Weights of a small GPT-style language model, trained from scratch on English Wikipedia.
Size: 14 layers, 12 heads of 64 (3 for keys and values), MLP 2048 SwiGLU, vocabulary 32768, 137M parameters.
Architecture: rotary positions, untied embeddings.
Each number is 128 + 24 x the weight over its row's rms, rounded and kept within 0 to 255. Layers, rows and columns count from 0. Numbers have three digits each. The size before them is the row's rms in percent of the matrix's.

# layer 7 MLP down (transposed), 2048x768, rms 0.0147, rows 1332-1336, columns 576-767
104:085134156135130129081107131117116143125128119139081128112131135165099155097135135146115152141085129103130158127129142128118139133080177107137119119138127136135116100118106124115147097151108149138138137149120131111129135136139131153144125180116155119150075108100155092156131143162134112173159165168087065121117114114122102115129180108153140158141136175173111101129101105078128158127115128129144124146158112156143109134108102123164116175121114141094082164109085082122162110130147169112127148151174098094098166084107162108143112091137130121098108112165121105163123102160128104156
098:097101145143151081133104129140071076119152151122105151115106190147117096151148074108126091177149136134148139117141142162150128099140119127116125117139111159111111135085138163146119143085098132115110116176112128122060116144087140177171148109119150148106105105116106145164127087127075157122167142144140082143107121124153132119125137090149103107103137116095157139101117137128103177123176144145102093077105102124121177120137103123115086168103133108128158142112120161172106123097139110102131120078105157064148125109165110151155129085115136155119146111162148096165138103176104112103
103:143106113123088112128102105114200126158142103127127155168190114166153105159099140104139120140174190107116145125087136098143120108133126101122140117142138104136123108101166135121097115162143115119133111150154143160108138076143109138108117134080129102083115139157169150119109086121153141134104123103151136132133136154119146090090140067129145117150153135112156134158090083145095167118132141095143114149160142142095111099191125121154127122112129154173080121150142131087078110100157111117151123140134164118131079107155171162106174108114159138104093101155119121128175111184083115068
099:108152156139123102132111124123118116130120121116137131098147116165137121083151187141151106155127191117135127183136156146088150168126147140162128151148133088103126131121093092138118158100159133144134121147158153130117121109151124129154147148136128102118132098082096113116097105163157142104144163137081111149141134194145177076186161084134145114113155153100128082111161157173107143106120139125144117148149119120072078120134151132099148100124155136133160130121131086123158133128119124124157126175149096102109141146111134121120141098101157129113127146117142151122144123110126102048
101:142122097133129100120119096147120137137139144147121116130142109123110132099126138126138122133150060150120154096135103133139153114129120103137136145166124113127106092121116124149185135086130100148154135113085103136147126143144103132093109109135095152082140104137180098145074134132113138115127151112133166141095143106045136136127161148154142145135142112119130156111137148123107162158086147127139138167121113115129120121129117094113126092138110119123075099121104123126118103116101129132087111151135156108116102085119148172107102122161107105133099137120171122100124174111112111175
# layer 7 MLP gate, 2048x768, rms 0.0201, rows 1333-1337, columns 576-767
096:143133139109187154113101135143124127113104141125161142115113145155113093133158173110148135136115125136103113144132145114107089103161079113163116133153104143146113104116078084138134178120125169124117085132120112145131093118148071078121127159102128091109160137140162111085145139114189152106145124142163076138110136127143121155087144131112141121127139112093142136144129130150178095144117143150125085111139119126106104111161126120130116111146141149123153161145137117110113143181088113132113108122112166125136133127118116120122130136103134131130114136119092121135145115151125145141
103:126124131163103114128206146122113139131133165065149144139148114145121130108126109103119156101140121121154138155117143084168118120153131102143122112104141144122136165135149125121125156117170125131145110093115133128155136121151121146107129146117132110129117118184107130126135142103135095163119147134111140144142150145125132123162150101132134136114154145130120169113140072137146142130165106121122111135170146100146130161127146124161134103125123117079151126143108144120160137150166155182152175096092103131120142155141145098109133167154147060146129118139162101136146078110133167164
097:143170138128151158165115102146099157162141101126123122143096133122112138119155141137031147101137091105116140161118167142121130141158107124152128113107090115114127104148109131126151112124084128136118128148088128116120157075145176106122120134099195145107118134191148117124099098152113105179132173149062137111169141142117133130118134120141111108143106119127134103150158115136126173126097129156127105090079178131124101142101119159109091113160115154146174168195120150119137142150148120103175107124109101141154130180112111080093171107125134123130122125102122141174119179140116141129
094:120132144089116133128152129114144110115108118107124119139127125144095136161146195151137136120116138139129151140133140148128116097101163164127166158098151137133154131139124153144142110134157159134162089106148132161121155122138048168110164101148089125096091104125156135182116116100083149106094136136115148106146116102144144113136173119102127122092148185130107132132121111121156125079098129121117106117170149124155165134141109079133121105104119094129131133094090117168125119119138128142135106133117167093167131166127106140122099167126121089142142118123129094112109161153160186126
102:137136064095131122116093072111108116149132081138150130128119153137135122130117151089135162138141116178131091163084122119144067157129118153154130112112114170107126100124151158136121134138097144171096122140116108121136178134161144108122108114142141145127124152086146138109132131135106144156161133102069154115129123144120147131162079077115164129108106061091123142122132143140121107152120127114106142135142166130107133115100123170086157146122110107077092163138169138076125111132155145134169154144150112125128092100108120093191153099168129113149198118140147146131107144121124140111
# layer 7 MLP up, 2048x768, rms 0.0193, rows 1333-1337, columns 576-767
098:132099149129117130108136129176169134152142114141132145116152122103148118158096120134123140156099123128086072095088112119106098162145121104127153133117144133104105139092139152174150135159115116145130148136124163129122099104121162112115156146145126146097142114102147122162105091162136120105130122081139139129112142101146120133112141077148094128098142153096104129135132158110161150120119142114131143120144124110122150105162118126122105147132111092100132101129188094138113145134146138155127133120131118135111156181143106143095114175131150150134112108131146100109093137094132135123
101:128096143141141110099118124115161129115110180122136182137157115127120096170128147106194115112136129123137107085107167123139139109159149122085130144118124123129137127106127128117086147143123108124128107128145123141121125143178170148122139125132126119135132086158137104108127142149147084117126143126179153117139127100137119149138126114110124155145116141067128102120091158162135117114085115148122141168150123144113172143113153195143130098094120120110119140124117108179164088058109156133170142204144127102121115141142142136139132123137139113140122114133101093121131125077133123123
098:154095163062129094129146134155123080116104108139144091110138143124148110175148130102145153117178105128117119090115134097157085119134150107144132057116125138119154119116133140137166126164133114161140136135095110109112150142141086077161086116135128121083124167130120111140202100109119106140090113173139138094129144108124113104134171113133118136119145117138083171148106104111122151159105119123151129134137145173135147154120089141144185154144127109103090126163107124159094126148120132096159122134128132125174145129098124141148108137146113104116156148094166125135075153155116118152
096:112133076122153150105105146125116113150104175144167125136146116122161132104132126136132155160129124104150126114116133085105137082143122115114175128193080093162124125097110158117136106146134137130170141152140116150130134137132144130095140102110126125097128158095119123091129110131146135133118164112156100150093116146068136117118078148144155142117105134122167153163139166184151150135123128117140161163063149149116146144150121135098137150163124127111113127108125135133174168157127126148098142146119146099132115094135122123142124127142126093098131153132121168110130124103121105149
101:125092132124109177122134139113155159142131143101145117099144124141161119139141116115166133135132118113176118151133154106141143158167162125087122133144134073136136108176177135116100147121181116150139138142105101177125090130131129132095119113108129135131134153117133089123121068131088090130117139121154088105101143114117139095123179149132082105107118138144140090129132121082141105074132102100099125153113115101128165076058143133138120142171134162123130132141101143138164100139171183113118134145130107119139085091140147136116129126135118072102123133119119138123143126102101123131